{"n_head": 3, "n_kv_head": 3, "norm": "rmsnorm", "norm_place": "pre", "attn_scale": 0.125, "bias": "all", "init": "normal", "optimizer": "soap_variant", "beta2": 0.98, "lr_head": 0.00673, "warmup_steps": 200, "decay_fraction": 0.796, "decay_shape": "linear", "seq_len": 256, "train_tokens": 438700000}
Each number is 50 + 10 x the weight over its row's rms, rounded and kept within 0 to 99. Layers, rows and columns count from 0. The size before them is the row's rms in percent of the matrix's.

# layer 2 attention value, 192x192, rms 0.141, rows 95-127, columns 128-191
097:60 47 25 61 59 32 39 31 45 56 55 46 39 59 52 54 58 48 57 43 44 57 76 48 57 53 36 53 60 49 54 59 54 36 54 31 40 58 43 67 38 40 39 60 65 38 69 48 60 27 63 71 63 61 55 45 36 56 52 35 42 59 61 43
105:55 50 54 48 39 49 41 44 56 47 49 48 35 50 52 66 52 49 44 66 43 33 75 57 39 51 41 57 51 56 60 50 58 53 59 54 36 49 46 78 68 33 68 66 50 52 56 72 71 74 41 68 37 32 55 69 41 55 50 40 55 49 50 46
107:48 40 39 47 37 32 63 49 45 58 58 48 31 38 48 57 47 43 49 49 58 68 46 37 43 53 40 48 60 48 57 56 36 54 42 51 56 52 45 43 35 54 51 49 71 45 48 54 56 53 54 55 46 61 68 54 58 55 45 56 49 57 45 75
104:47 32 68 56 44 46 54 36 45 49 47 55 51 44 38 54 38 46 56 53 55 59 55 58 56 56 39 47 54 51 49 40 57 52 51 40 39 40 51 40 54 52 51 39 54 57 43 52 41 54 44 47 60 49 54 46 61 42 68 52 64 48 70 55
102:60 34 44 65 50 53 50 46 60 54 69 60 66 55 52 55 45 66 61 60 63 63 47 57 42 59 46 51 52 60 55 51 45 29 24 49 49 42 56 37 64 39 40 46 45 54 56 57 51 36 62 71 53 48 55 41 44 60 41 36 48 49 60 45
103:47 35 76 34 31 46 39 50 57 51 63 39 26 43 57 53 51 67 42 52 53 70 41 49 56 52 47 45 49 49 47 46 40 74 43 59 43 53 64 58 66 61 37 53 55 29 46 56 51 39 41 73 34 33 44 44 56 32 62 50 56 50 59 71
108:32 51 58 42 39 46 43 57 44 58 49 68 50 49 59 52 28 37 50 45 66 44 48 67 48 49 49 67 58 41 53 44 31 51 49 50 57 47 54 47 47 42 58 41 31 59 50 50 66 62 44 33 39 68 63 64 56 43 47 49 39 51 27 56
105:58 56 61 46 48 49 39 56 49 63 41 53 42 34 43 49 52 68 50 29 49 56 59 51 35 53 60 50 36 55 51 38 74 44 51 34 47 46 57 44 48 29 58 48 52 50 50 48 65 42 53 44 38 46 71 55 28 48 47 49 42 74 52 28
100:69 47 39 35 62 46 48 64 66 59 42 55 47 41 46 61 55 58 43 51 36 35 57 55 34 51 60 48 43 43 53 56 68 41 48 29 66 48 54 66 45 35 48 57 62 54 43 64 58 37 63 63 44 52 50 44 41 23 52 48 48 37 43 62
107:42 57 46 54 48 48 43 38 55 56 57 58 38 58 48 51 63 35 59 68 60 38 46 46 57 59 50 50 49 73 52 65 38 50 49 59 59 38 29 43 33 58 40 59 30 30 56 65 65 51 52 56 37 48 36 48 43 59 61 59 43 55 56 56
098:25 38 41 59 56 63 56 49 49 82 48 45 41 51 59 46 59 37 58 50 58 30 66 52 25 53 52 43 39 49 72 31 46 51 74 58 56 62 66 50 56 58 48 65 43 49 41 48 51 51 65 47 38 40 43 38 49 64 53 58 43 43 40 47
099:55 56 32 36 65 61 59 50 36 50 50 58 37 44 55 48 62 41 44 60 42 56 44 47 47 38 56 46 44 58 39 39 54 61 55 71 42 46 54 50 41 51 56 38 22 52 47 42 59 45 56 40 48 39 39 46 50 56 73 52 44 61 34 57
087:39 47 62 34 47 46 54 47 45 37 54 44 60 48 49 52 59 64 38 41 44 25 59 55 32 44 31 43 66 44 54 67 74 65 38 60 45 48 65 49 42 55 70 57 45 43 45 44 45 48 53 65 57 50 46 43 41 50 54 50 42 56 48 58
092:60 54 52 44 65 49 57 49 54 43 46 60 71 61 39 42 58 38 28 59 39 49 59 49 29 62 49 46 42 53 56 71 35 74 46 55 62 31 37 47 51 41 32 66 32 43 46 36 71 63 45 55 66 40 53 42 42 45 63 67 56 51 36 35
094:49 57 53 42 67 49 45 60 53 33 39 58 59 53 51 52 34 64 40 37 58 46 44 38 52 43 37 56 46 43 60 59 41 35 38 46 48 56 38 39 53 46 53 45 41 74 55 46 44 54 29 39 66 48 54 60 54 42 60 33 46 46 46 31
104:44 44 49 62 62 57 41 55 40 37 38 55 44 54 53 74 37 52 58 66 53 53 47 37 60 50 42 41 45 45 40 41 43 63 56 53 53 59 51 54 36 59 53 50 51 52 42 54 51 54 68 27 52 46 51 51 61 52 50 44 46 50 60 61
100:48 54 29 56 49 60 41 35 48 36 63 67 42 55 42 48 48 39 63 35 53 33 43 68 41 48 55 47 51 61 71 50 51 56 49 56 58 49 40 57 32 38 46 57 47 49 59 47 47 49 57 49 59 39 38 50 43 51 44 39 57 48 48 31
098:42 43 55 54 65 49 45 48 46 70 51 55 52 40 49 36 55 58 66 57 60 58 45 65 27 59 42 46 43 59 46 74 55 45 68 31 49 66 64 35 53 54 49 44 51 45 44 41 47 51 44 58 59 49 40 63 58 36 39 43 52 51 55 45
105:30 58 48 55 62 25 52 48 38 38 30 47 46 56 57 33 55 34 40 48 75 40 65 57 45 41 49 46 45 53 59 44 57 53 55 45 52 41 49 48 55 54 50 36 65 51 58 39 61 59 36 56 65 55 47 60 35 60 54 45 60 43 50 48
105:60 61 59 49 27 50 54 46 38 67 38 62 52 46 52 48 53 53 54 29 54 54 64 73 34 44 60 46 58 47 45 54 36 43 33 51 51 47 64 44 33 43 53 57 62 38 56 52 38 57 41 60 50 55 39 47 40 68 35 47 28 51 59 33
101:47 52 54 50 50 46 48 66 33 71 63 48 47 32 44 43 43 44 48 36 46 54 45 59 54 26 45 49 57 21 49 34 47 56 50 58 56 44 52 56 44 54 53 52 47 38 33 56 55 49 42 47 39 50 39 49 63 55 48 36 56 68 32 62
101:39 42 45 36 49 39 38 67 52 53 69 67 49 53 34 48 45 66 51 43 40 67 35 50 56 40 58 51 53 42 53 45 42 47 48 55 66 55 35 40 42 54 54 47 50 56 74 44 48 49 44 46 49 56 43 43 63 55 51 44 53 50 35 60
098:66 56 61 68 71 48 54 56 70 53 46 60 58 60 62 49 53 50 48 56 36 50 66 43 48 49 42 55 37 57 65 54 53 41 56 51 35 50 57 60 50 56 43 45 59 59 40 52 38 55 30 58 55 36 54 47 42 72 59 51 47 43 33 46
107:52 56 57 51 58 67 54 56 49 72 45 45 44 58 39 54 64 53 39 37 52 62 52 52 43 58 64 28 52 63 49 56 62 52 46 44 41 42 48 47 32 53 47 58 31 41 32 57 47 39 44 40 54 38 34 54 61 60 58 48 52 54 44 54
107:48 49 68 59 47 52 61 56 53 39 48 33 41 58 53 52 43 68 62 55 47 43 56 41 45 58 45 51 60 69 52 53 45 72 36 46 50 42 47 46 31 27 40 31 50 57 53 42 56 61 58 54 40 37 53 53 44 40 71 44 45 44 55 48
100:59 59 43 50 45 67 51 26 44 52 49 38 60 46 63 52 56 43 62 67 37 44 55 39 54 59 51 58 50 59 55 41 40 52 61 58 42 42 50 49 58 54 30 72 35 62 64 44 51 52 46 53 46 32 52 36 51 70 35 63 58 56 55 38
104:51 51 65 38 37 50 59 60 50 55 52 42 42 44 58 56 47 38 71 63 66 35 57 49 27 75 29 40 57 51 71 55 72 53 60 39 51 73 64 48 58 51 48 57 51 57 31 52 42 48 74 42 41 62 51 48 47 31 51 43 59 36 58 55
095:54 48 41 52 50 53 35 26 46 44 46 39 45 61 45 45 48 67 51 35 55 49 54 44 53 51 62 52 62 45 43 52 33 39 57 40 51 51 58 51 50 50 55 45 54 57 55 62 40 44 41 58 53 50 49 52 22 42 51 49 42 67 65 38
099:43 40 56 40 63 48 47 49 59 43 48 34 63 49 38 53 56 51 64 37 43 52 55 45 36 39 70 51 55 39 59 60 51 66 56 52 56 39 44 47 34 46 65 50 44 22 54 43 38 41 43 46 57 40 48 45 58 49 35 60 55 50 42 53
109:59 47 56 27 64 49 45 62 57 54 64 70 55 49 65 40 50 63 60 55 43 56 46 53 42 68 36 47 39 62 39 63 50 47 56 49 46 65 55 59 55 67 48 53 66 33 44 51 38 64 54 56 52 49 37 56 53 46 47 40 46 62 60 68
102:41 38 74 47 56 45 56 21 39 52 45 58 46 53 34 57 42 62 56 50 46 72 56 50 36 41 48 51 46 56 47 69 69 57 61 54 50 55 52 57 54 46 65 64 61 44 55 43 76 29 53 51 58 37 57 43 66 48 38 32 42 53 44 52
106:51 45 61 41 41 44 35 64 60 55 50 27 54 46 49 38 58 54 47 32 35 59 53 42 57 46 32 44 37 66 48 45 53 49 67 47 40 55 66 52 47 44 49 59 63 31 55 49 48 33 57 59 58 49 60 46 48 59 51 50 55 50 48 58
115:53 45 40 46 58 59 55 40 55 49 43 50 53 45 44 49 38 60 48 28 53 45 50 51 53 47 53 33 47 61 58 47 59 53 44 64 58 55 55 40 35 57 47 54 65 49 41 59 47 31 62 45 55 29 50 37 29 48 28 55 44 56 45 42
# layer 2 attention output (transposed), 192x192, rms 0.116, rows 95-127, columns 128-191
095:58 53 57 46 48 57 62 57 43 46 34 52 50 49 62 42 39 49 38 46 50 29 45 52 70 42 64 45 46 60 51 52 63 57 48 59 76 50 62 29 64 39 51 49 63 52 45 47 44 66 42 31 40 33 42 60 53 38 37 60 48 44 49 59
103:55 65 53 65 58 46 61 45 37 47 46 49 52 54 46 34 53 41 55 55 50 60 31 43 61 48 54 60 52 46 50 52 24 44 55 40 57 62 42 29 30 48 51 53 56 38 36 30 35 40 48 39 64 60 48 51 52 45 59 47 43 40 35 49
109:49 51 41 47 51 58 48 55 63 45 42 59 65 66 46 47 54 48 53 48 55 51 47 43 48 38 73 57 43 60 42 47 56 70 69 52 52 57 48 40 68 49 42 40 34 52 54 43 40 51 46 52 76 53 38 63 48 43 51 38 53 45 48 30
104:52 63 47 66 56 66 48 53 50 52 65 31 38 63 64 47 53 49 39 53 38 30 45 53 44 46 57 54 49 39 55 62 41 43 46 55 74 56 33 47 59 57 51 67 50 46 68 58 72 53 61 47 44 40 63 56 41 57 41 56 41 48 36 49
103:47 54 62 44 53 44 47 53 41 26 51 36 30 39 47 49 65 38 34 33 43 36 41 53 55 46 59 39 39 51 51 48 57 72 67 53 54 49 49 59 39 64 50 59 51 46 43 54 57 66 30 31 45 46 58 49 52 25 59 55 49 59 56 50
106:39 52 20 47 51 59 52 53 52 55 31 62 56 71 55 51 50 31 65 47 61 45 57 54 31 57 52 50 44 50 61 54 51 51 65 40 51 48 44 43 53 38 58 58 52 59 57 57 46 72 54 36 73 48 54 51 50 60 58 47 47 44 45 44
109:61 63 45 55 55 56 57 38 52 47 55 40 48 48 38 35 77 54 66 54 42 41 59 41 59 54 59 41 56 55 56 59 54 47 46 44 43 45 54 72 49 59 55 45 50 49 40 43 31 47 64 67 63 39 56 57 65 57 40 52 64 61 68 35
106:54 37 53 62 45 41 38 48 56 36 57 46 60 54 57 55 61 42 48 52 43 49 43 60 69 45 55 57 61 46 62 82 49 63 68 53 67 58 47 39 48 57 35 47 52 42 41 56 62 47 52 46 53 56 46 40 59 57 42 38 71 39 50 58
103:43 50 52 68 54 42 58 40 43 49 43 57 55 50 51 43 49 58 64 54 53 48 40 55 71 56 46 48 53 75 44 47 53 55 65 74 44 52 44 40 55 67 44 47 48 48 56 44 54 50 45 42 47 60 56 62 59 65 49 46 53 65 48 48
104:45 41 50 45 63 51 61 62 55 45 42 45 60 42 39 44 50 44 36 45 49 67 60 52 42 42 60 53 48 36 57 30 52 51 47 52 39 57 58 61 58 62 52 27 61 73 43 26 38 53 34 39 56 47 44 58 56 50 46 43 54 43 53 55
099:66 61 52 59 46 51 61 53 47 46 34 59 61 58 47 48 47 47 43 52 49 63 36 52 56 46 50 55 65 45 34 56 50 40 49 42 34 48 60 51 29 52 46 31 58 56 69 43 49 55 42 48 54 66 68 64 27 48 46 56 62 45 67 70
095:51 36 48 49 34 44 43 53 61 59 47 38 67 72 47 34 50 60 47 48 74 41 54 51 63 58 37 60 40 55 66 53 50 43 55 56 57 43 52 63 62 54 31 55 64 42 48 36 34 54 54 61 54 48 46 47 58 49 36 53 44 42 60 49
093:51 49 35 65 45 60 50 61 54 74 42 56 47 62 43 43 40 33 71 72 43 72 44 37 69 41 53 49 44 45 47 51 25 35 41 46 54 45 53 41 56 30 52 44 46 42 58 53 59 50 47 38 53 58 59 54 54 59 52 63 43 40 59 35
095:40 32 42 42 29 57 43 62 55 72 35 37 45 33 45 46 45 62 72 52 62 63 53 55 64 33 43 50 47 39 53 41 53 32 56 54 54 52 73 46 60 54 65 40 68 57 58 47 45 37 44 33 54 45 46 41 60 49 43 45 46 51 62 63
093:48 59 52 54 37 46 40 49 43 56 56 32 42 39 45 55 58 39 45 71 48 42 59 58 54 53 56 39 61 61 55 50 59 50 46 61 55 29 58 44 56 50 57 46 48 34 49 55 51 38 46 60 24 60 38 48 49 48 30 51 50 62 54 48
099:57 56 35 45 46 38 59 32 52 53 53 39 54 52 60 38 63 67 30 41 52 49 58 65 40 46 34 57 49 61 59 38 45 44 47 53 54 47 36 54 50 51 41 51 59 54 44 44 51 54 32 56 41 50 41 57 41 37 61 51 45 51 47 51
097:60 48 62 39 75 44 44 54 43 58 42 34 43 31 60 46 44 65 42 39 46 72 60 47 53 63 46 46 37 60 38 50 52 39 38 38 47 46 59 49 54 53 52 47 46 47 51 43 40 58 39 57 45 47 45 51 58 45 57 51 39 37 54 63
103:52 37 53 54 44 55 70 49 66 29 53 43 52 54 60 77 51 40 51 42 34 38 51 53 60 48 57 37 55 51 52 31 55 46 31 48 44 28 42 45 47 50 46 59 47 49 59 62 48 49 56 57 37 45 47 54 34 54 59 53 50 37 45 57
105:57 42 46 58 47 62 49 56 56 57 76 56 61 52 57 50 50 59 43 55 39 40 52 21 40 46 47 57 34 62 58 63 43 58 52 48 49 46 56 49 59 41 41 51 50 49 44 59 36 24 52 33 30 45 44 37 47 38 50 46 46 75 49 54
109:48 39 43 58 81 63 56 60 54 44 55 44 49 51 63 57 50 56 46 54 53 53 39 46 62 66 47 41 41 50 55 46 60 58 70 42 49 44 51 41 71 44 52 49 29 63 35 50 54 40 37 48 56 48 58 46 69 54 65 50 59 33 58 52
100:59 46 47 48 46 54 47 37 75 45 50 38 53 52 49 49 55 67 59 56 56 55 43 50 57 75 45 49 37 58 47 55 53 40 50 44 47 60 27 39 60 48 47 55 43 55 60 51 37 61 53 48 55 58 56 46 34 49 39 46 29 50 55 52
101:55 50 48 65 50 52 68 33 56 39 32 47 53 51 60 47 40 42 45 51 72 40 68 49 52 61 51 46 33 59 53 50 61 55 54 44 36 44 63 61 54 65 48 50 61 58 46 50 54 54 51 57 58 42 55 68 51 46 46 49 37 59 63 34
099:39 48 47 36 19 49 55 56 40 43 54 41 36 42 50 33 50 47 62 56 55 51 45 77 61 44 56 51 54 49 47 47 19 52 45 57 57 43 52 47 49 52 45 53 50 47 52 49 60 36 80 42 38 54 48 56 63 32 35 55 44 53 43 46
113:37 38 42 37 48 61 44 52 44 42 59 40 35 41 68 49 40 52 50 50 49 29 45 55 65 49 53 77 46 32 58 55 52 56 58 56 54 48 59 48 71 64 41 39 46 44 61 27 56 55 35 31 50 51 62 40 44 56 51 49 55 60 51 49
111:50 43 34 53 66 43 28 52 38 45 41 53 44 45 50 57 54 30 50 41 50 39 35 65 50 52 43 45 38 46 53 34 48 13 49 51 53 41 60 49 63 45 45 47 43 53 50 46 31 33 35 53 45 54 40 63 45 49 39 39 68 43 57 53
107:38 57 44 43 38 49 48 68 46 59 50 69 48 55 44 51 59 49 44 41 61 47 52 67 31 56 43 52 56 50 30 56 60 73 38 37 57 47 52 50 51 62 75 38 71 45 29 48 51 47 39 43 53 71 57 50 40 44 57 47 56 45 31 60
103:42 49 37 60 72 58 49 67 27 42 44 55 55 48 59 58 53 42 46 35 49 48 42 47 60 48 71 62 55 52 41 45 41 45 34 43 46 43 34 44 44 60 59 30 44 38 64 34 45 61 51 51 56 43 53 48 34 61 56 64 46 48 60 60
095:45 67 47 53 49 33 63 63 49 43 55 49 50 62 58 59 59 53 32 54 46 65 48 60 51 59 32 52 61 44 55 51 65 48 44 48 66 42 39 47 48 49 67 57 46 47 42 44 59 57 41 47 49 49 42 38 58 65 37 49 54 37 44 59
100:47 53 42 42 42 44 63 49 65 55 38 41 49 48 63 51 37 38 47 50 56 48 36 51 77 55 42 53 46 48 31 52 45 32 30 46 41 43 46 60 56 50 31 42 57 75 46 55 58 58 66 57 47 58 41 36 48 42 79 44 19 47 46 44
114:36 61 55 46 34 48 74 40 41 47 50 30 43 48 36 65 29 37 55 44 66 50 47 57 48 29 60 54 55 55 64 40 36 51 45 63 51 42 45 43 54 49 49 38 40 57 50 50 54 61 55 45 55 42 53 55 66 54 39 61 48 27 41 35
099:57 58 42 53 36 48 53 75 53 38 53 38 59 52 70 29 53 51 57 46 46 51 46 36 60 52 64 44 48 39 49 42 46 52 47 35 49 45 54 44 39 37 52 37 38 47 40 50 35 54 50 42 38 56 29 58 51 43 72 81 54 35 51 35
111:53 55 50 51 56 51 60 44 30 59 44 65 53 51 63 48 31 48 45 64 59 53 44 56 37 56 64 57 45 49 47 54 22 48 46 40 52 58 43 54 59 51 34 40 49 69 52 43 56 54 64 47 37 54 40 57 56 51 46 52 49 38 48 39
109:49 35 57 54 47 38 44 53 46 45 61 48 44 57 57 51 53 50 37 57 42 58 49 64 53 46 57 71 61 37 56 49 30 51 50 40 50 53 50 56 59 46 53 44 31 64 53 55 59 58 41 57 51 66 58 52 70 41 52 44 54 53 60 54
# layer 2 attention query, 192x192, rms 0.159, rows 128-149, columns 128-191
111:52 32 71 74 52 72 55 59 59 55 49 46 42 57 62 41 27 24 65 51 43 53 49 64 55 60 49 58 64 39 38 34 43 62 51 62 59 48 49 52 46 38 56 45 56 26 45 42 52 58 56 46 47 38 56 31 37 51 48 54 45 45 45 39
122:51 39 51 41 52 71 52 52 50 51 64 44 28 47 53 42 48 50 64 53 31 53 50 39 36 50 30 48 44 39 52 69 45 53 55 57 56 46 44 44 48 44 44 53 38 65 64 35 40 51 47 64 63 52 48 60 45 47 62 46 65 62 42 53
115:42 44 30 48 23 31 32 64 34 55 47 43 46 56 59 59 57 56 60 60 61 55 52 40 58 57 58 46 47 45 56 57 44 56 61 50 65 66 50 46 45 46 54 55 28 64 53 28 62 43 65 45 52 36 41 29 60 44 59 51 44 43 63 54
103:42 42 52 41 49 65 44 50 63 44 51 40 38 39 42 45 56 43 35 41 35 44 54 55 43 52 35 54 67 51 53 55 61 46 61 48 51 70 49 65 57 43 46 41 42 54 67 57 39 48 38 58 52 38 53 53 52 44 32 51 62 48 49 54
114:55 50 78 55 37 68 35 55 45 60 42 34 47 59 52 37 60 49 54 56 43 40 44 49 48 63 32 54 52 45 62 43 31 58 73 60 58 51 43 40 48 55 50 44 41 50 58 54 52 33 52 34 74 31 44 47 42 51 50 46 52 68 62 54
107:30 36 57 56 56 61 65 37 44 48 70 46 48 47 51 58 50 48 50 38 36 60 64 45 36 52 53 69 63 49 42 45 48 42 49 49 52 51 58 55 49 48 50 56 59 64 36 44 68 45 58 39 58 45 53 41 73 46 64 53 50 68 46 53
106:40 40 50 67 90 37 50 51 55 46 54 59 47 32 48 46 60 43 58 51 49 35 54 44 55 51 55 58 44 52 62 41 41 34 54 53 51 49 36 62 43 72 53 49 38 42 64 49 59 48 61 50 43 51 65 33 50 46 38 59 41 63 61 46
106:51 66 49 53 62 39 42 49 40 65 53 60 63 42 49 72 68 44 50 73 55 48 44 57 57 48 51 79 53 52 27 54 51 63 44 49 54 62 47 42 44 69 41 60 43 62 37 49 59 54 65 51 61 28 34 46 74 63 62 53 78 36 52 54
116:39 46 45 54 54 54 59 62 56 50 59 53 46 32 48 46 48 51 46 44 75 54 44 44 45 37 50 60 47 67 49 64 29 57 53 47 50 55 52 58 52 57 48 47 51 60 42 47 51 45 44 50 66 62 56 48 65 53 62 50 69 77 60 44
110:38 57 50 62 51 55 32 60 43 31 42 45 59 51 44 53 39 66 45 46 79 55 49 60 58 44 65 57 43 44 62 37 62 59 47 57 58 37 44 65 65 57 60 36 59 48 43 59 46 56 39 49 78 57 63 60 52 54 44 47 44 52 71 22
111:46 61 59 57 47 49 49 61 28 37 51 50 63 46 54 54 53 55 40 40 59 45 47 47 36 56 46 51 62 48 45 54 58 48 64 56 43 61 38 42 51 68 45 52 46 58 63 61 57 57 46 52 53 67 54 38 60 32 36 47 44 48 51 46
119:33 48 57 43 47 69 47 51 45 50 47 44 43 47 41 54 53 51 55 57 33 55 61 38 51 55 46 42 54 40 48 55 69 44 62 40 48 60 22 49 45 64 40 63 43 41 53 58 52 58 47 61 35 62 50 40 54 48 61 53 64 35 45 41
115:55 72 46 38 50 64 57 42 46 45 50 42 48 64 43 50 33 56 45 76 53 29 49 41 44 40 68 49 35 41 51 59 40 61 57 45 43 58 40 69 56 43 62 46 46 46 52 53 44 30 57 61 55 46 55 36 57 36 54 27 46 59 70 43
113:57 70 61 54 56 38 52 69 46 51 29 64 58 40 63 53 44 32 48 43 55 52 65 51 43 50 45 47 62 58 49 65 54 48 55 50 54 50 48 47 44 47 37 56 49 38 58 55 44 59 64 47 41 36 50 53 39 52 41 48 42 39 54 63
113:49 64 45 51 52 51 59 37 67 55 44 52 61 36 82 52 58 55 54 48 46 48 48 41 59 37 43 52 45 68 68 56 44 39 53 53 46 38 66 38 39 46 57 26 54 45 37 47 45 48 59 55 39 52 44 59 78 39 40 40 49 39 55 43
110:67 38 64 53 50 62 49 43 47 59 49 39 51 53 56 58 65 39 63 61 50 44 56 49 49 62 38 56 55 61 59 54 41 53 65 48 37 58 45 43 47 73 47 40 57 66 39 46 48 57 64 52 49 41 48 52 45 54 41 63 46 44 34 40
109:23 53 50 35 40 55 51 52 51 50 38 52 44 51 34 57 52 64 40 55 44 42 56 51 47 60 51 18 52 43 45 62 54 53 36 56 48 58 54 63 67 58 37 58 50 61 48 42 47 48 59 37 42 60 53 51 35 46 47 54 56 44 47 54
126:50 55 49 45 49 36 35 52 44 59 38 47 48 46 55 39 42 64 60 55 45 46 50 48 61 49 48 50 45 46 55 67 38 69 44 51 45 36 51 48 42 48 54 47 59 34 52 32 44 55 34 48 67 66 51 61 24 48 53 19 58 51 68 68
124:44 53 60 32 54 73 49 49 47 47 68 34 54 56 45 42 54 34 51 52 22 33 40 38 54 45 44 40 47 54 56 54 43 60 56 56 55 40 46 44 60 51 62 57 50 39 60 82 69 39 54 49 53 50 62 52 46 46 54 33 38 54 55 36
108:54 62 38 39 47 57 49 57 54 50 35 57 49 47 48 64 52 49 45 62 53 43 50 47 57 54 64 35 44 61 50 60 74 51 42 61 52 48 54 53 49 56 31 41 41 28 57 47 57 43 51 56 48 49 54 49 47 52 60 48 51 46 54 52
105:45 68 56 35 46 62 49 48 51 46 57 60 48 36 62 49 49 50 53 56 63 43 47 71 56 44 49 56 35 55 51 55 46 61 45 61 44 64 54 43 37 47 44 53 59 54 60 48 49 27 46 43 43 37 77 56 53 61 40 44 49 55 46 45
124:57 51 44 46 61 66 47 50 58 43 57 41 46 58 47 34 50 61 36 56 60 68 39 51 53 57 40 53 42 27 50 46 59 43 53 39 36 40 69 46 37 39 56 39 58 54 58 63 65 64 56 58 58 50 50 41 53 49 64 48 31 45 58 44
# layer 2 attention key, 192x192, rms 0.148, rows 128-148, columns 128-191
115:53 53 45 57 47 50 37 42 24 58 40 53 52 57 50 36 52 65 39 37 44 46 44 57 35 53 46 48 60 46 50 46 50 51 79 68 36 38 44 40 45 38 41 49 47 64 53 57 29 52 39 53 53 45 56 52 49 48 66 47 41 62 46 32
119:69 52 65 43 54 56 49 29 34 39 50 52 41 47 50 35 60 52 51 32 45 41 37 45 50 56 55 32 45 51 60 54 36 61 51 52 50 62 63 47 30 56 47 65 53 41 62 59 74 49 32 54 48 47 58 42 47 45 54 68 30 55 57 44
111:48 42 51 50 61 50 61 52 48 52 30 39 49 20 53 41 45 69 44 57 50 47 65 53 39 32 39 52 46 58 54 61 41 33 63 62 58 70 55 58 55 54 29 57 50 56 45 56 51 51 50 56 25 61 42 52 77 46 38 51 47 44 61 50
114:35 62 48 42 48 51 42 46 40 54 55 61 46 59 47 64 58 50 51 62 54 70 58 41 52 40 77 48 55 52 50 56 36 41 52 51 51 52 45 49 56 55 54 44 45 66 44 52 51 54 52 51 48 52 51 43 50 38 42 65 53 40 66 44
118:57 41 49 67 42 52 51 57 48 35 53 60 46 52 48 38 49 48 37 54 49 46 31 37 47 40 80 50 52 47 65 41 42 43 49 61 41 37 70 54 38 63 53 43 52 52 63 54 61 45 38 48 51 73 52 49 62 37 62 46 56 50 57 65
108:46 44 54 54 56 58 46 54 35 55 35 34 57 52 52 49 52 39 52 57 42 46 45 58 48 42 68 44 49 52 54 37 67 52 63 49 56 75 59 51 53 58 46 47 53 41 66 49 54 60 72 69 48 44 49 48 38 33 54 39 32 56 44 62
114:59 41 44 39 25 59 42 52 54 53 47 48 27 38 56 58 49 73 67 57 37 51 57 27 54 53 29 59 62 55 66 45 44 31 49 56 49 34 67 30 68 52 62 58 42 63 58 52 59 50 53 61 49 47 70 56 48 54 59 48 51 40 59 48
109:40 54 37 45 40 55 57 50 60 59 41 55 59 49 61 38 74 57 48 54 50 52 48 47 44 46 51 64 65 40 55 75 53 48 32 40 49 40 47 47 65 66 60 49 50 60 62 42 25 58 57 40 38 61 46 53 51 61 38 50 53 32 63 46
118:74 48 47 54 67 38 49 52 47 57 53 63 54 54 41 63 33 59 44 52 57 38 48 59 54 52 49 51 52 46 50 45 38 77 44 48 57 55 75 57 53 63 58 54 53 43 52 56 45 64 65 62 28 38 52 54 74 57 50 35 43 51 60 67
115:55 44 58 53 58 59 51 53 49 78 46 31 61 70 39 55 59 51 46 63 47 55 71 45 36 67 53 45 45 66 64 54 57 55 58 46 54 36 54 53 39 45 63 44 42 44 51 59 40 65 53 50 42 46 44 51 58 60 47 55 53 42 40 59
107:48 53 45 48 33 63 73 55 41 41 58 28 24 60 72 49 39 48 46 55 50 61 59 47 48 48 76 45 40 37 55 49 36 47 55 40 71 59 58 71 50 46 38 53 47 52 39 55 61 50 42 54 45 40 46 66 38 54 35 47 45 48 28 49
120:49 43 56 55 44 53 47 50 34 38 40 56 55 50 52 38 39 66 60 59 46 68 50 41 52 50 51 41 29 50 66 64 44 26 51 24 48 43 58 32 41 31 43 54 49 45 55 36 46 74 39 62 47 64 60 50 63 63 36 67 37 55 51 56
116:48 40 44 57 52 50 47 44 50 56 68 52 55 36 61 55 47 64 40 48 53 49 44 63 44 45 65 36 48 52 37 48 44 44 50 42 41 52 57 60 48 51 44 37 47 60 46 59 58 44 42 27 47 76 45 40 54 45 30 57 25 52 50 45
118:54 31 41 52 45 43 69 56 53 66 41 42 41 44 43 69 33 55 53 49 72 56 48 55 55 55 66 64 38 63 40 45 47 55 31 45 62 37 40 43 47 51 50 42 57 56 68 45 46 36 40 49 53 37 55 35 47 55 63 48 36 56 59 36
123:26 40 56 72 49 58 57 60 67 56 36 75 45 29 45 60 49 68 57 57 65 57 64 54 36 70 52 53 51 49 46 42 50 46 36 51 45 55 45 44 51 46 54 49 40 62 66 55 43 65 55 57 54 42 54 45 55 64 44 46 57 35 56 53
109:47 43 52 44 42 23 54 57 56 50 54 54 65 44 39 44 71 54 31 35 53 45 39 41 54 47 48 40 54 61 57 58 55 50 49 48 60 31 41 31 45 43 51 67 53 54 62 60 58 58 47 60 39 47 50 57 31 58 61 70 46 50 49 48
119:42 25 64 48 56 40 58 49 52 35 58 36 63 51 61 38 63 56 48 39 57 62 55 59 53 47 33 33 37 63 70 49 78 22 54 47 49 53 45 53 46 53 52 47 43 71 49 55 45 53 58 48 53 64 66 41 70 51 44 57 56 57 41 38
128:68 49 43 51 58 48 48 41 44 47 54 50 50 60 37 54 48 46 62 47 64 30 35 58 68 38 34 34 55 51 38 43 51 66 56 50 58 61 60 55 33 44 57 39 49 31 40 69 56 48 50 26 50 40 58 46 47 43 57 64 47 43 27 55
120:48 40 48 48 54 46 49 60 51 48 50 55 50 49 44 43 40 55 70 54 45 47 27 57 49 59 38 42 50 33 50 46 73 46 64 39 34 34 62 43 38 58 43 44 56 48 57 52 48 42 40 46 49 52 61 59 25 52 34 27 46 57 51 43
115:45 35 48 52 49 28 52 41 51 45 54 46 60 50 57 44 49 60 65 51 45 55 50 55 33 59 49 67 36 31 57 61 60 24 59 51 59 50 40 60 52 56 54 58 31 69 51 51 34 43 35 58 66 55 59 51 55 47 39 54 49 61 57 48
109:45 49 29 58 44 37 64 53 42 50 55 54 57 51 50 42 32 56 64 52 42 39 33 47 79 66 41 35 48 69 48 46 49 52 42 58 66 42 38 41 31 38 44 64 58 48 46 42 49 45 68 32 52 48 55 69 30 47 41 46 64 36 60 57